Weights of a small transformer language model: 2 heads of 32 (1 for keys and values), untied embeddings.
Each number is 500 + 40 x the weight over its row's rms, rounded and kept within 0 to 999. Layers, rows and columns count from 0. Numbers have three digits each. The size before them is the row's rms in percent of the matrix's.

# down: layer 6 MLP down (transposed), 192x64, rms 0.106, rows 124-190, columns 0-63
# gate: layer 6 MLP gate, 192x64, rms 0.105, rows 125-191, columns 0-63
# up: layer 6 MLP up, 192x64, rms 0.107, rows 125-190, columns 0-63
down124 095:449414510546424556504478504483556481484481492485460481517556513536550385519510526550612485459493491498503538490470471538480532498478420520537515533484534410462561461505481468501535505485488499
gate125 089:422481547577534503452465499519475512568390459521487511491411469522499497470532467468474552467526525418501496497458490492468544483490493497497560497513527484548477480596501459536537486502477597
up125 099:434477547526529501470437472466558511474446487467499508454517459528459465505546434500518564500560514434566481576428510500508519425470506458526548592492476498514528510574506463517516516578484510
down125 099:542471419479492482533485446532476461491560408474444543567510469568455520552471543528524453474499468484500511487528472516549437431481508465520447521463492431519559485449488539406471505516471502
gate126 089:487482496517506594482473517423471498489520510471522490512475430478450495454473458460557562446520476530495509512544468580529469463482488434467545500499568426473528523483440557472509566538446422
up126 089:501508553479425542500534494474458500485525550476471508395412451490498437532481432495460545449534429555597486479533475534451501504502563479529517470512589465502523479488488536487531526502508470
down126 091:575526531496589475509485468478488518545481464461499514562506461523462523562569508514508382523493537521494538432466538408527485508538501476449497519534477541582526442461508466517483501475434498
gate127 095:552534459493481499487521530485521442536558504529547491568543484460534526565454429516498479483571557533523398471544580528497479487518459528501562510490583476564453536508476499576479483480498497
up127 089:530519493469502498570555480562503456479527522532492512509471501517542561524419434540516501520549496492467441500485560450484562439486443484548523508548493528523420593524540477484472541409505549
down127 096:569520511531457568535561490535484481512523492464521493590511512459525518547459459514549491488533576586532472447560523528536468462518496498446539508484624471538504505542433462543494501488523481
gate128 075:484435442440505565515478428452560518510478517533456513542568546488481509447579511531490507479560424499497523500547480466497534534532474411498567558461471499414467530465511490507550508533486510
up128 082:498497456558463541454462488482518517476544497482537447506536511533510533519406456475488489540497434462488592463500548565403389468494522492493526491497459507513476566510429481533503520539555484
down128 086:550520584484515537480526471525494507519582517579535536511517514480570548579415513570508472500497490508486456543453517510484466501449487472481524529488531513519578448499443479558504538557527412
gate129 104:472597491518479500487514526562562475522601504468528566494497465539517436529514489482512511523443527592443490496515505452493522437497511543508456504507452533465482514465589421522459467501514431
up129 101:509581480485538443423526481533461475501585548481490525527450436505505444520565508495481528468487497516502459500542567481492480502540508488438517466485446550461463556503523375468517436501452481
down129 097:590511538474500471523511469529432492515535479466450522514493442529526509528519530522489472472531485492389520556543578566466427484565507493507493502563509473505502506490477406511504460507392510
gate130 069:503529502461455478485480594468511502538521449592474450450498519484488492516505540582454544423435487529577495508468440476488546456509508517505464484464529561531535446493399453502475521510458499
up130 073:458489507477541476406464489503480565486546501511426512464475534457480478428481517496468520478445486464450548432439512448488443509537534535506492503523526555522553397518446463490531438473514568
down130 070:497565545480498491610511586508480597454514496528558518487486495501516433532490541499505470499531544438479530543513499558441459535470535491523540436517507527555485471561460514534531463508550575
gate131 123:528476496562469552545494506520530479538593525540507534545455487547526553529449465444548473468440556544494542466479488521494550562529532499569551567441479529585501461440498518486539522524527524
up131 118:498498500547544515552484503463510432527513542496464459543496500555511598558487450504566517463479573510487551455445527541427551522534524470533558521467448522556482473455439483476458533573492536
down131 122:526561520503546438517521490438484454473520545529448439448479527512470565578559467524502547478493573509438538408508557483517514455530505529557543496496519523532510402521461486489452502540464500
gate132 115:516486477475428481483524516491455438558581485456451417494480523514455464518511529503572466532538580407526518486513401570478464466525480522496496528507561528508501537462459544547524480511525469
up132 121:530536527451430504507514500482497454552532429456448502502447517478455574551549540500484520532446549410471477465512448460502510487484468497476519548489480538462489563486453569590534522579484476
down132 110:575473558454501435529501509514520465541480491565557510492483570459514485461466490523435544524508488484472444472517540502559573459524487539523448534545519483495485558565451497450481402555518440
gate133 127:425496441489509539517526463549563480481468470552518532555567523501503476477496456477523509483451567527507542511436458516481487490487516536615414559429509527484455476431460452487462518496503455
up133 128:434501425512506541494446456446518418481463444513513490540584577526512487456496444514514508489465591536505559495456545525559493505454504509535435538456510490493461510469467513483461588537508472
down133 129:527431461484497598540529447475497494472501472458519443562579493508487485481514452539439479511484511541412485528432562477524468528421464519550477510433508507475516544524474416512494532492443497
gate134 106:456527504486550549480523519460516576505584565540492456533580438527417504545530502542536484521467485522519492406509529523393462528464505555534557502470490520502533463533469507465530505517477533
up134 098:539503497493467500509492491468496418517449434481517490466468600450562545477441500504484509484553483466488483551515488440649574485523496496500488537546467502449479552554501451534506538500482510
down134 108:499574514505567565493506491495493466500514458494483396486570497533486547563462529512523503502520449432540522506576467470526445511484489514502471537482413444540471577551470473523456444436519498
gate135 096:514493526485531565535520563490537459528515504576501450447409466508530468494482565528569516550534520441527519535524469543463512559512475537533460434541518497471552508468445522600551477451488486
up135 103:490479604523540530514537550501547462561514451546549476502424506514493501478514545493566501592579566461514455557517492507498499492478528537528467401507471487495506485425566485547505498502474486
down135 103:521449575509508482514556503551482504534459467504502461469487503458511540460519486471541534548521487539441495528502563519485572479442422501480498481457434385605516533465482553481471500455478454
gate136 090:479556446507477484443493485499447486507515497482460519442488566524434478556557566587487527427525490491436425515540474490416487540556457541504483508539542550484523448519558518515473465462467531
up136 095:530474536485495461502503489530550516543578588586446418481521600464521461462495531495553436457486535506501459531541522451498483502526501468530522447540563541507548466534512495482561493530563513
down136 083:504495500451514447533524521477450451515464462473469491414481451526457516570541503542459547495518456502446486472596434512437511553535479580509508511568555522523497474500595558490475508480494535
gate137 135:404466415431508486502467520471486477499496462508516493511518486512483559526508486493541463478481600487500477450497397526504446428512466495551507490495520439512552570476562476542452417479524506
up137 132:469516458434489491500473496552523533448442491547477510503512438511499566554522494495498512541449597520543533479472380569521456438565485484529558532515475457557539478529544524504480452523523481
down137 124:468438498442537528596501516540477515483484507488509539529533449545522464521375448482460483473466478443497520436499488505447535554570471512580514511486419484472460562538496468494505468465495475
gate138 079:419479533468633426564474522513498528574538485476529528454488512539449493477454451500564481501496505502497516550505530482509486510498456456490452555576485454457535481524492435495426487512502551
up138 086:460478448491562391508512478472451509520515462463512482546459512533460509524450490545550487511525551437514544551495507521461428539483416497506495548583534520457544501519474432498453472550464565
down138 084:529452492530429513448470490485475492496520534429423474480484458456476536540485545589511486540473451488462536531491515504488464497543454471527604429514573506483528464520421460546569467491529520
gate139 092:408454499492516516492443448492459532479426482496499516481457429469408506532483478507536461439449494509491482475492479519540501532568485476442489529458549488489517489522469444478508503514345502
up139 099:427445445536475550481482444484448544544414519575492464503491435454534488553482473500535469438475499568486503483495511506525473473577457522493496560499567485515542522539465445475509534505411524
down139 098:519522626504504477470515502488420495519532504496516541427538486560453441531466498499474453519484541454452487429464492432486529526469539490480540477506497446575577410533521536471474510532503494
gate140 059:456530463456529504510507564477523541567474519434466506582528481533485494476542477491517512442450477511458464446580533507408500508418429475484547456453573508487475516521489481435524541553522486
up140 067:499496420540506503466454488461473474552530539479520508591521525469549487513604461501479433441564485485545453424469548484518484498486470521524543508503483479468469429552537496444527514471588528
down140 065:545500464460466507507532547417501534490519465501481550438489518521506399474623521536480452480515528474498503509499422554480495515466556534525493504483444396498486466534488542466489417497489490
gate141 102:465470465387480575540495488412460555525456475482565499483534484485477523478440472540513555536512534443474538553494510579514539463461459481471548513497468525467436517492513572557511537515471524
up141 099:473522456407544540546462512439513572459507439475478559482529514472492479509473550431487593458532468525470518536437516494502539482440470483508493454582511473474497508481584535559463449485508496
down141 103:408527438463520522471516573459468543437532457482518564507393456519503427544479511469527519495477514494504541506517528548525545501498492438536505448396508473456480458495499513445501507567491477
gate142 127:465455468429534482459425417450440463480500445432529471562469500467447504494606491580494482524511535414534541462515503493485494454472516453504526543469515485533493558506521476491450498512503539
up142 115:405524498471490542559544522532601427475476561557556531504504573493514460518517477454526497515535496463461473467478429525590555514517504540545504516508471421462534526502541534501536465495514476
down142 117:508432570493495449487463453480388531488509491422485473585511502476444524512530511582462453490541502468508500452552497465463464438477512438463529507452507504514500529544508412532460526508475550
gate143 133:478567530482477533469563514512528500581546492534470512506512520381562571551523515544518506524473458444482538480453471415546560530522461539473503510523526493467536491485521558561428531497467501
up143 122:470520575468542443543547555560482501548398452505544537467488533495556554543510469509478514498482459468507492472444512468481612465570500515544498496537493515461478496516491523530448464519531413
down143 117:508539557555565487503479530476530513556482496505467465476480477530514480501536441532482530480512551450505456429466500453568599416448520465500516420509504396507522496521474438545536539485481465
gate144 119:465487545436454453567478555412518461498427523517534480505482500420524521522476477424519480497485503534471512492484545547530501449506558486427485533504442502427516597524457497546459526476537462
up144 123:531494478534537564401468489541550557559562457513462518462538494536532489450540512604545466474513506522551504543522451473494493556495445489547537496534525471549527453499539486465557504527473577
down144 118:502565440503500531506533521461583476539497451549513508511480482471477523443519436524524588517507508535588516614473517506535460452551531478487480531536467505477509523470458523505580561447509553
gate145 087:517501481499523517500553484495475529517499504531510443571532472530479506456496487574555526541512537487464596511526508471581525474414446529473471524505566529530450589474501543479394498524533556
up145 084:460524488496467590524468497439540491485478522485526455468496507538510450480442553476449537481485505532565479484517545550440566445542489450491519549485457464499596436503466460520560515446436442
down145 090:520504457480484519537527425531450504566520532503522441518483529506526521519519480554471543432452510583566520458506522539504574424484497461491543501570476438455508557488537456566447541436495490
gate146 086:447546515481491437575503493526505487510524533496574526464498478441446459457529566481472601455519498470442508512459457493529542465471483528507572460546511556484463532450598509452486475554505470
up146 086:477552559545475505485524538510520553521455519455611533478522585494427461456554534533481545499474473474446451491472479431483451485541511538545537494571508487515540460442588467497518506485505510
down146 086:529474460506544525490489469533478492572506470446495512552494572456455508478451486508531434464505495466494515490503538473503475518533583558489487524511497516567561421474442403522577542487501597
gate147 118:462508530523559507541475518535511470545549430486484467492450472551500526424542550502549459505555488530502504531459487563517413547448481504488493463568483535534588480478485531503526488530411585
up147 119:467448524509573493588490531517521477568549459489488424441478478552514479437559494520543453498522478571479514518505503538568425522463489523492576491520515523509497464549467587488548465480513555
down147 110:546522537415467500431497471451515512508493525536414522503471477453474533556497459466509578530472500409479448401460546439504579453497504469522496477489513493582514504513480468519490524461530471
gate148 111:485546481483520523419536438496496592530502410501556482506547476592567589514531510547488425520486502525492543449468578496514515480505473493537457495510506495494520532452542515571478445497522487
up148 105:521523504473509474510539512507476524496498440519553526536556483538543575507500492532440460498518401530462498482472531447615454550519489482484463508457428428483531580462529492567492452499543526
down148 109:529472573422498488515490492512539491493518505542449472432463513486421434513524411526493554538541509515441472514563510438451532504443557500447506485536540418479488466536461469477557533447482517
gate149 145:478465528445497493536462471536438468499535516507555481525527467475458491483497552467470448470459579466503410450498463487536482460491478508441521627494529463528568546472500473460455485517589516
up149 132:506495561528522621477531493474537553552480472461484583475450589483529559465520450524514566517565459486513593553506546460453501480468481504525481484492472496498452483509536550494504529497442489
down149 127:479510451552518455447524468533516474513544504488500470559474506478444493477520489487498532533466579512568452484519571535562563551569530509464543553473505548468366502493499465487490554462504544
gate150 092:552491465484451468545393502457499448459497479531521515516522486517520469490572512550494482497503519490453509498500579537503511525536555471578472532500495482448453475465430446450594567448562477
up150 097:496454497578471562492516544488524516480472474496501465480511525547471418450566483485579472493408552481495497516529523474541545474504490454512492562438472522480476508426423486479585559435493491
down150 088:517509493504538486568509430469448399450468558494535478486550495459459474509516491578392594457547526505525548483502520524464490526504502497538470558488564457466482481577523528477506489507520542
gate151 092:425512529438524525448511476506478475545464534456538569517516508535503539537494475525488506468438516504519538515587476463545600430427544476504413542465455476479490535496524422492527463456495494
up151 095:477492511448527451496513469519482494477420545468496585542537487541479546498441504492480529432519487534486536469546475439540601458443600494525442502444443487477462496523517453446498451501498536
down151 103:512472536517475519503450453463545538490440500475455563534504513510479447555483445483466403496534454478445519402510507421535510565449564511547556489496555545537459500522492456468501455524467474
gate152 091:436488545455516504577514483527528444474515453624460438495550557536489519510516524549567547438520475499502507459505492431458519538505556475550447503490462490511510504601502450520485521523517524
up152 095:527520476466491421528481446512482540495567465540489532424454493479516489537529500466418467435515576530513442550492502415447490567465462540494494465517550493482489426505530456521459446527456540
down152 096:504535380498532434518550512517475597515552506545496455427465472523498539475475494462413504542462500486489463472534454509507530466497478529478548459490547535514448419514506528449506534482575525
gate153 074:514425484488512541529513521462567551506517561483539537491451521449488564544527551471526511476490465505506423406401543490414524453546479470493496486455514535541483483548543509465551550478468518
up153 078:495508502464481460517464537529556538417512604491534526506518535422483534503507528531491476489443443529535440379411486492440500448513479493471497462495522438494496482569539522523524483477463515
down153 082:478514528523459615506513522518524571476468443457457540508466459464514454523510497585559477538523498438465419525387516535550472503544533534488494462478508545472556450497533511512499483507460523
gate154 067:453551546471485517560471517528489496556456518619565525496467514460508546471483520477505493531454457509547497529476564431495507417559501527483451512519505494485447414488529498428538520517505578
up154 100:503618552486528436468517466480481501465544554440469516448507458426428454531504520479468502472486501489546475533480492467454452529501509559489497516522563529527484421484586438526468507505456555
down154 092:442565525470508492484541455519441498501556554473490587435499464461462466540502565498452520406509518487509473541459417459423430490462512516465515518522515490514571444497519482551470486549517487
gate155 115:551499457495486464521524488459502441468474523543581511487519470395502553563489504527478533487476460567524431488529450472527441455519496555454511508472575541500442461493610525512482508501530545
up155 113:496481455510552406559525488478557504470469576405573564458495484494533533537503499515480552529491436536506490454507466472518466501433528521437461570455526541503427490507553460485490513494541482
down155 113:500421579545446481475501540516468544518557472516482463529456509538471464545537540476528485464513524488454555454469575481565518517485473460497473457513521484503596407523448544516455458499439456
gate156 116:463503486448541514515485560514451471497532493479508480565543506489520490576528490444562521538506547505542566404520497457489467481453500505552431498468491461413555541468444417431504536476512519
up156 117:446537573486550510558546573500411442466499485468554510582580525510482490537521464449490515492505451452477480411532556450480475521468522459477523529516493488460469523470465463571520489455524511
down156 109:516559560492506492607549523558460452450505537458521459504535525498469489488522528573484414491560447454484449498520454460544531566439492467473541508514520498453515536563555502524528454534542498
gate157 102:541445450500485498504450478503572444429447538492502502444512473496537497573530524464538517545463541498519574542495584574486495448539503436463509530515507418538539522462501450490568527507516552
up157 103:565573538455488490423513491490505556434547580617449524494508489456460493527550450552469540529508467546499507550556523475477480538484521490506528562499401499530544475523487473477498474515498503
down157 098:553497494491427515458501517554578431480509503410530498449483536503538465520560518476496499540501494498523480485444480479486488441449471495460508536504490469531615484542558429481554461545577468
gate158 112:514446465453569511468431499490445516524497466462463461509414493500496549500481566535471530526606491433483502523513482537458481456496441518467489483512522511502574537427471457499464436527549574
up158 105:490555458512521438522553594529508518524515525506455523511507572433568408483470546469512529440453501532481544418465436525508545468511564493455469539494442540517473472510511439483504510504448515
down158 104:508472420486550520532461566484472534527481434504490476520483506463477573516494572514466563588596497452486492517551540542443469473550494520509514469468504478445484511439586507503479444551515524
gate159 061:503473470502467485591532497489562489491528506538575495509523487514431529447475508505521498484469577558508545536550414450593552502441528451550529478549528515531476562475510436499487510504562539
up159 062:497552538545430541441483543451502538482516469491461498548537480538558493572528500486552521506485497455490466532427566590477481501555477523454469485471471451495528497553494523542532457461613470
down159 064:415585517512527531567507474500551537495557538496546478475495527538518506523473509495530529526477534504457529486481484534450463493461508537466524521479408461525541548429597577521491542423521448
gate160 100:487513539480508450500533508511433544539459483499472566460442517503524470501504518578479510531545499461517433528451513551472474530520529589489496529542594485535519445521561542570503512582582486
up160 099:445537450482601459545529564489518456545481506498431558512451494534513476545464446563533463541469498484488551494437502500516469486471595509428517525462572464522490528501442503466538476533467534
down160 100:547456535474478511494434491499494474472494444519480477465601504503506503456529587500459509476508450474487401534540543499462570453512419485496452469512443585481489436511508443522482501519465443
gate161 091:535490498547438483390493481607534512514479499532486515520579503474441499476582467489535460549466518552584473444485467457549508508507487539476542506478540471552521498440530481508498514448509439
up161 085:535484437479524450505514603537499458546485521534535423494552531459580429478472507470480520541492544413447494487510481515518468597572490459486514501452445446492504509494515461522538523467478535
down161 086:549490547569465490464473459528577436478524528498521532503502460500526481442497501533562477507509492536549571437531547463490459469531461530532570505477524552589460433487528431539471454482451549
gate162 091:516604541450480490497512440479541517535529539485538518439506459518477528471447510505484475481462495520445484565516398539506469508413522498451409496521541460511512474447500508515576434512513556
up162 087:511556517512545489492497404455523493479423539443534533472461402473487527511412487475453531483452492478498507519543455544514476520497506552445446517499558418499515444431483529520514445492549530
down162 095:557488497500520429538473460424518507451464535484548496601496538544480415465514528511483473543513535482487461470415553494504478434483488478552475495481561432521524542536457556466473441549473499
gate163 118:482452506513519511502505511428507408456469526527503536467537471415485506493508480424476499459455545544515481514473460485478450534570510515463543489457563480512506508452547439549527549369474495
up163 106:452593441521454457570450494438508552495562456540556503479463548492473520493470503520492504420529493510481487429457456499452499524460518522459515512597517511471507463502477507496464429557563540
down163 107:491523460522458460478469471508481456506482481471575503504410553472559469472503557451410502459504484509478567508482392484511509556531530528527463564519480457417499452552443513459513521499451500
gate164 119:415552522524496511534496556562476457566507532470561549439478487456512473433479533470396431456529510485543473497521484490496521448450547513479501524518498514478500426550518406485562501519522508
up164 119:523538473485503486544525493518509470440423493457533545519476483450518426578484492400475552458490513473575458579481506503489480506536534544513513534504525474462486450448559495470537460568515589
down164 110:411477446477473500527478513544463448447533515525512558497489481402518478526468522507416513490494494547538469510478475471472456470500506581531440576483523490465600467439528477497536523523527428
gate165 101:564483483563523480478512469496453408466530498518522527515526474472490473546534475481531503435530557562542544574431535479482493539487517472507465575502453439465463549435533414515468506496472571
up165 100:414516485448490510542508561455503607565491508484451521543530513499449507446478525554448493535503467448475441479532513532481520479531502584455514448492502490518526454526492536543511549525522385
down165 099:401534465458496486485473450520539584476459531546500481483518519443458497454511502496480475499512506468465445560492525532509427493526549533438519503486477501459496528534562584513538500565526380
gate166 093:562510468492522479546527489564578541509488540496543556513475545485507458474526568501490468491523532484478350529468522488422464481509462458472503564515466485538489503533569554558451499490541500
up166 098:560512494482496416562547494560536522488518567529552525516520528512487448490548557448490467498574449510519388508465521463440491497490466466473504506479469480508483508577549532570513503431556529
down166 095:505558551554474454532441495520463501481498541513541530578520496546511507537516445485575479502512465507507534436415425455513542442516491583448516481490503525501561447454549504463522525512410509
gate167 071:438574515428563454540503483497566455545521584550481557475507529501483484502589512539506457457564518573523489491491468466508497560517449508505493511461492580501507498504483495450542460577483550
up167 074:502511529495466509502532478496516542612464530452488498453555540523426525475528547557531469481587477543458484504549472528472569552522506511505487578420475496554461464491470510549442525515544444
down167 070:569515435511506537507504490501510505574448537410495469517534514537449496463498450529530506521544494537430554470617529491465530527480549552561460487464499565431438491500502493497450526461534488
gate168 108:491473441485447518432461471595477518492510479542455512478543507465475529545520520487509482563463480432485466389516542517434487532577458493470529583458433479539500517509516510525520483476522574
up168 099:569471448530473503431531516550480554451488571511481522506551470456437509497515517463469499544510485412479438461532530507454468531562493550446528559426450510517510466475522432529530493458473569
down168 103:551479454506538514521483467501487550495489507496510540528513482417440422545472489470580557577540447498489488443458491434506544513489473529461505482467572484532555440494507399533560491532485458
gate169 129:444431470485477531496520543501516456447526444442568481577461535546572458440556496448494478478534548456492478444502488501488474425494527539553492494522529467464503565454544447562532487500557499
up169 120:550428504489436504461491436499538472489475483469473484493527404451515547468510508529459485542520499520439472491446554511520467518584513505459560485534423537497542527445485459522434498507418575
down169 127:568507455490558465448481403536499503491459563557442523511545453487450543506497490497541436509464470551488491476495492515476480516462543456491525492548483580513540544511478457558474469539395561
gate170 085:494502503439488414560498506516475560513494461558535526405450459539510526502479411514508466497547433513462548486497548516560589441509513551529514539532485473494498539448540510477511561500562474
up170 085:510526466487507482477426543497464502495511439573509539441482446552517458501511423507476480500545440499534576506474518531525621499474446515531547551491483452483463477500491459490484587470530426
down170 090:523540496496449535490496384511538471487464428477439498481507525526474485465484486526472522509545527484510416426522596488516525483546533518429403511468448455498489481501503572451559503470490503
gate171 094:468504479474580533424444460474472517531574474528507517484493493537432502529532564509537543540532541420525503541500538579515462526483422516473554497494468508479567541568478571497557500471507539
up171 091:431501497529503503560498518479525524462455524445558553513562417520560467528499463542534556476428458486440465503469564484505582543511514536485488493430474498472508402532475546494469512443498465
down171 098:517527377518486511564532543500524482413464448505496535539484511520484557525472512448506511493463478549533467419524483485491517553509584501579465435558504520515511432523552447511474473535527481
gate172 101:504511509496560449442504497505442514584538544505568505527464400443486468464547461549579499510546573514484467576547473473538491441499519532489508514477558442497567500499523465488548541515524502
up172 103:551530485539515492557453512449550497495484492517501520481532484461538498476458499522410479490478461541529526515481506571423546498432528411565491512555482533458389433467428478495472505479479532
down172 094:573523417435534418494514490491504444495480562505480535570459520472534518496504569472493503570492516489527460466472473516419458459561513555441404504507459489470469501536489470447551523502487476
gate173 095:454486562453548511513480509497442491452460519488530502501510549523468434536570553460563496500505582450542506577433517541422498562497439487569482477526538465439540499456488455543530484522488499
up173 102:481452522469534511463488423458433459445395506525407506446508514511482465481524560491516490527574504417549482561462476536445520534508495504537499484505533510457460568510541484533506503582512489
down173 105:527545497524533463450505475494393534516517507471542470574488526421564475509448465503472470440549482601498500548491560467543447452492559499456501557455451473497505506503452574481522510509490479
gate174 105:454522497492548561414507467449494573496527512505509501419467519433485474469546497529456516514438472523563542568490400494510481497563524535453516480524459468562542433459514532506489548459508528
up174 102:513574504503528523426523464469496583451556503456505476424420485409459468459524526525477495476471514454516504600525456464470421484540521528437541461497496496507525443464485501464502527473503533
down174 127:529553476531438478497518532514463595481499485408545514460449536466499450596519472533520463532513515527530498538560520474524471467563527472519523477541504426553526484497414485466449439479450484
gate175 112:521578502495448490553470602482510465522542478498556536504428516485547477520520466507551466481534409450475486479470523468488548440560602470479505491480539516442486523554456489453552504469494532
up175 122:495526490518422439487474572439599530451497499522489507500506491503582467537500491458537496475516467498432515437488504453475531476602438444496512509515510493453548537440535453477525469439460540
down175 117:503533483512521478487558483529473503526508463522516538522496516540478387477564470514565457471556528501512508510426539489532444502571569514514588422444538492421566502500502583491501484509506492
gate176 108:459428527522547505508434467480445420497472468472550467504530505547450417547479447522550507507467481496430489461481513475474506531496465502480547480514451504550426524517514477470493597581489571
up176 129:455433515475502572512442521494448527540503442548494424546484488511503541537498417544576483564487450502479504417558568519530515473530473430507528511513437510503495561536447519462468526523521510
down176 111:488503542563499444476548485502486538475500536447520546451515510488483438462501634464406484461533542513477480487451418452462459540517529549460515475467545486534501487505564495446505442521470515
gate177 115:538511515461411472496485401566474517488524494506498545498559501468556499496529500530512500422472555526586486479459485442424521517522502592470482543521457482465495459482477549479418517548538512
up177 106:522472475480523520454454534460490502532476548547457450558541528549480502503495494436499467536537533499425518487536528524581453498547503418545558460469488506458467586540532450524561532475506410
down177 120:516474502430461497537492427528479547552476538470525530537504474540577499518545508480529435451450514457538522487527562484499463481507436472413517546524488571466478449532559603537454495502462502
gate178 089:444459468489484456537532534475535502536418504441525422487499452506548549489505529510501409503490513490434507522474437468527426406529523506506498485529543468466542518564430503519546544531569488
up178 103:533520556530545563503498486434541483497543538487452529529519479481475402469520524511539523519520477522606504536481424517475505552497474493448503461580496543476487470454533410471538503483432563
down178 089:494557492489475532426536580503528494479475512478487460500492564507535526517511555508521478521464555451485469530576557502544475413517538488543517506353516473506460504555460510502488547455552528
gate179 098:517472489525541500491481555506491471481392554517550502540486465505549479534535540511455460445554491492465446525497514522351461524530471536515539490506526501431493547509524532594471530470470516
up179 091:526416579582488606467470492453460494511497503430464480531509473470464553528521511578474532474526482464523486527516482476463462490524470480494489518549481487556478563528537509558440596533514528
down179 094:499493465527496613534554417484512540474509471459447517506522480486516556500451474488525550493465512525476461431482543464519392475443564452460487492546476527577511557460474454479538535486488511
gate180 107:437439535418519498461446502549417492514456483449515431476513471483543547532462543461549489522480504511418529466547503533481535513477459502508476572513414483485534538467425458538506553514461480
up180 108:470414563497536472533503479509415494511394575463516410456466532495524496538481522439526501538511476505467569506502444507435544518526507477506497536545467459506470549491438476530433497523459518
down180 105:550423607499523457538550441495501491552438519526526533467492520485527518539544534496466448505527515460450473517432422533469495510502483510489456458567466425524488556503477548583500515536460470
gate181 107:458527513476490504484473529440506633447457466512511502507522523525461564481489500491530421565493506489446511488462492465534455510504509433503518552572532430420532459534505562555527536459462478
up181 111:453511505524538536542437523450483475436408518519492544425437488529444509466517606512491436492453484493515572517459495451493554504498531436508551503481547506502498462488521520560463544462515564
down181 101:515447488486522489454515438504510480568543493453515517554540475515562445521495497512496498482515567536519460478537481560446430449502479575510522470454465373504479560547466474475571463526455489
gate182 077:476502515491525530411539557524499507460491478437487473523492498470473449502477485487519442481579529467454501522494532458551556543462412453523481556490558469460550579472566542532427480433520500
up182 074:451541469481527452484424461483557518417473497547496454573546515461516520497482494471421502501500505503558490397457460459470459479554510482495430410563507506474453450535501476493458525474479507
down182 073:496502446465538535526494560397527451449541588483457457482508515468483466511454540528490536550504469448460492477565484513447497534527439512522440546569529516449470496466534418489555527458494519
gate183 093:492552492460492492519498449521523500488527414553446456540506427559571453511465473461486485449438536498576556466455482454481494451474451497478527448553522583509521491447560470469476532448469491
up183 088:474540505468502546536451517555475459481479488494509476562500522445589444468437501533511481528551562502478543614493470536486509576447484472516420468538515524472524500444473522512535494475470412
down183 091:459532480488490586510418492539532487526531438504470469514527471482543459511495461562508492498429461454461470500511481522478514487424488516497551464521536657482554461493541476453452477508465475
gate184 115:431552510526476533434553481479490446526482541575457419505436532459492477543487510483474434473466503501464506523439428515556503492538528510460491568475541542551566495492490464535576477442536475
up184 121:481557478528475530458520493485503564576547512518509448432460500529431463484512514495531487430548532548488554549545457525549500475474544562457532535501536602585569485534478483527547500485489503
down184 121:491429462558466502568479473468506467474603505471470480398533496503500479478546529501496455550509551458491531528568434476496533511455496513508535482517538600473556440504472510443524506547555496
gate185 093:479460520531525500547581548466500522470422535480513486466432519544549470562536572482521478435443529494520533572417483549477551491497474585530511486485506556428489474527509467536494456477478533
up185 092:517430494536549463489519524442521562511428490507513512451451523548514530550546554509546480444493584510521490570454479474477568484510508540558565495503506555544513499548533436496500450476501596
down185 095:531477488606541512508510473530500464514479597514510494538505484526513547551414556504521479565554473590546518468487563502510543526445472549496550503474493587564513470516481526473452481467467499
gate186 111:469524524458534514557438492511514465525529469539465445525501424505481567486511433580566499553536463547466523498492589547525498454481454442504551500516462426477523535465432491512468555465531467
up186 105:557444497555474486483536454533475519437481574439523531486524513529514456565550575454436553506513455503503558586510468447478487519494535521530420423470483510530501504510526488457449489510427516
down186 103:465457491506533507444527546530503504516481499504500560430529508478454491524509530408443451496480499428472407508508426516434494540503500537546491596504509557468448534467566511521581486533503466
gate187 102:517479461506437477453412517542480420461477509510430500452471540475566518473536517535576547514554442470465543508475547511514485525480456500542575472485526438412529518490499545510497490471539567
up187 096:532543443506489549470464522471505474525499508518456508534410552462564496437486461590537562560546462524476527473523558443524516537505540446542572494513498454469528543480539553557548537510507541
down187 111:488496418536471512485441517467508457470509492496432527496501595503551531505479456550552539523584496459477550483441524468499485486507484608534573488460562456499587490526540487504484485515556493
gate188 110:432496483518506405477596496535558482534465474488540526477471549515559470444550539499509508473497523449509431432454441491478505477521493501518523494536525490571497439511590453441536532449498466
up188 106:532489526497530542565501552488501414491525558443492493525558452467481472551502477479416503489480479540474496500451487518475434537499509493445430544446479509456452500571501526509482606573514442
down188 099:477546514457473503523486563500529539515517572542496507507517464529566493517453446496541508492550559541492484528384455558466546497477560561573487503472465413462513530498414513475493462495459471
gate189 121:442522531466501481505509470484469495472556509469500560505481441391507419495498487529539492436499557490607497525475551497465488510425551558484412525487510553464490517503566465506485488566482484
up189 109:521464457480500447488473434467470526491525498466495578550424494438505491520561396495485519509571493520537548474500516479519490507493498496480470489437539550478459628536522437468533470494438518
down189 111:508446545547400511522530475446431541535577495578509504536552458505475502599481489490474472468514516508468502455581457473521561512483453468511510473481456534500533511525481541512503465528404474
gate190 096:521504493445418393549366510434486487530497488554461467459473453530447497535481573560518455488520497513542490476530560513487496513494481509515525480453527504488529555422488499529465522464473500
up190 100:474527540551504476552548507482485537496440547565549538502490498508506502484496568500425520578529489482482512522494505421550464450558548518504481482476590539475548490520551487514542409575439527
down190 090:493442584485543518473538530578524492501557508479540511505527531497512463497495394493528536499462493492408536468425436489393544525444458483486521497528505478466433529539491521484525456453513529
gate191 099:495489480487486444451475553545518461525491479498495491500485536515558523614542506569421536467535552426519438460532523531449546419551449490483515499539450472510486556480504472465502435448521528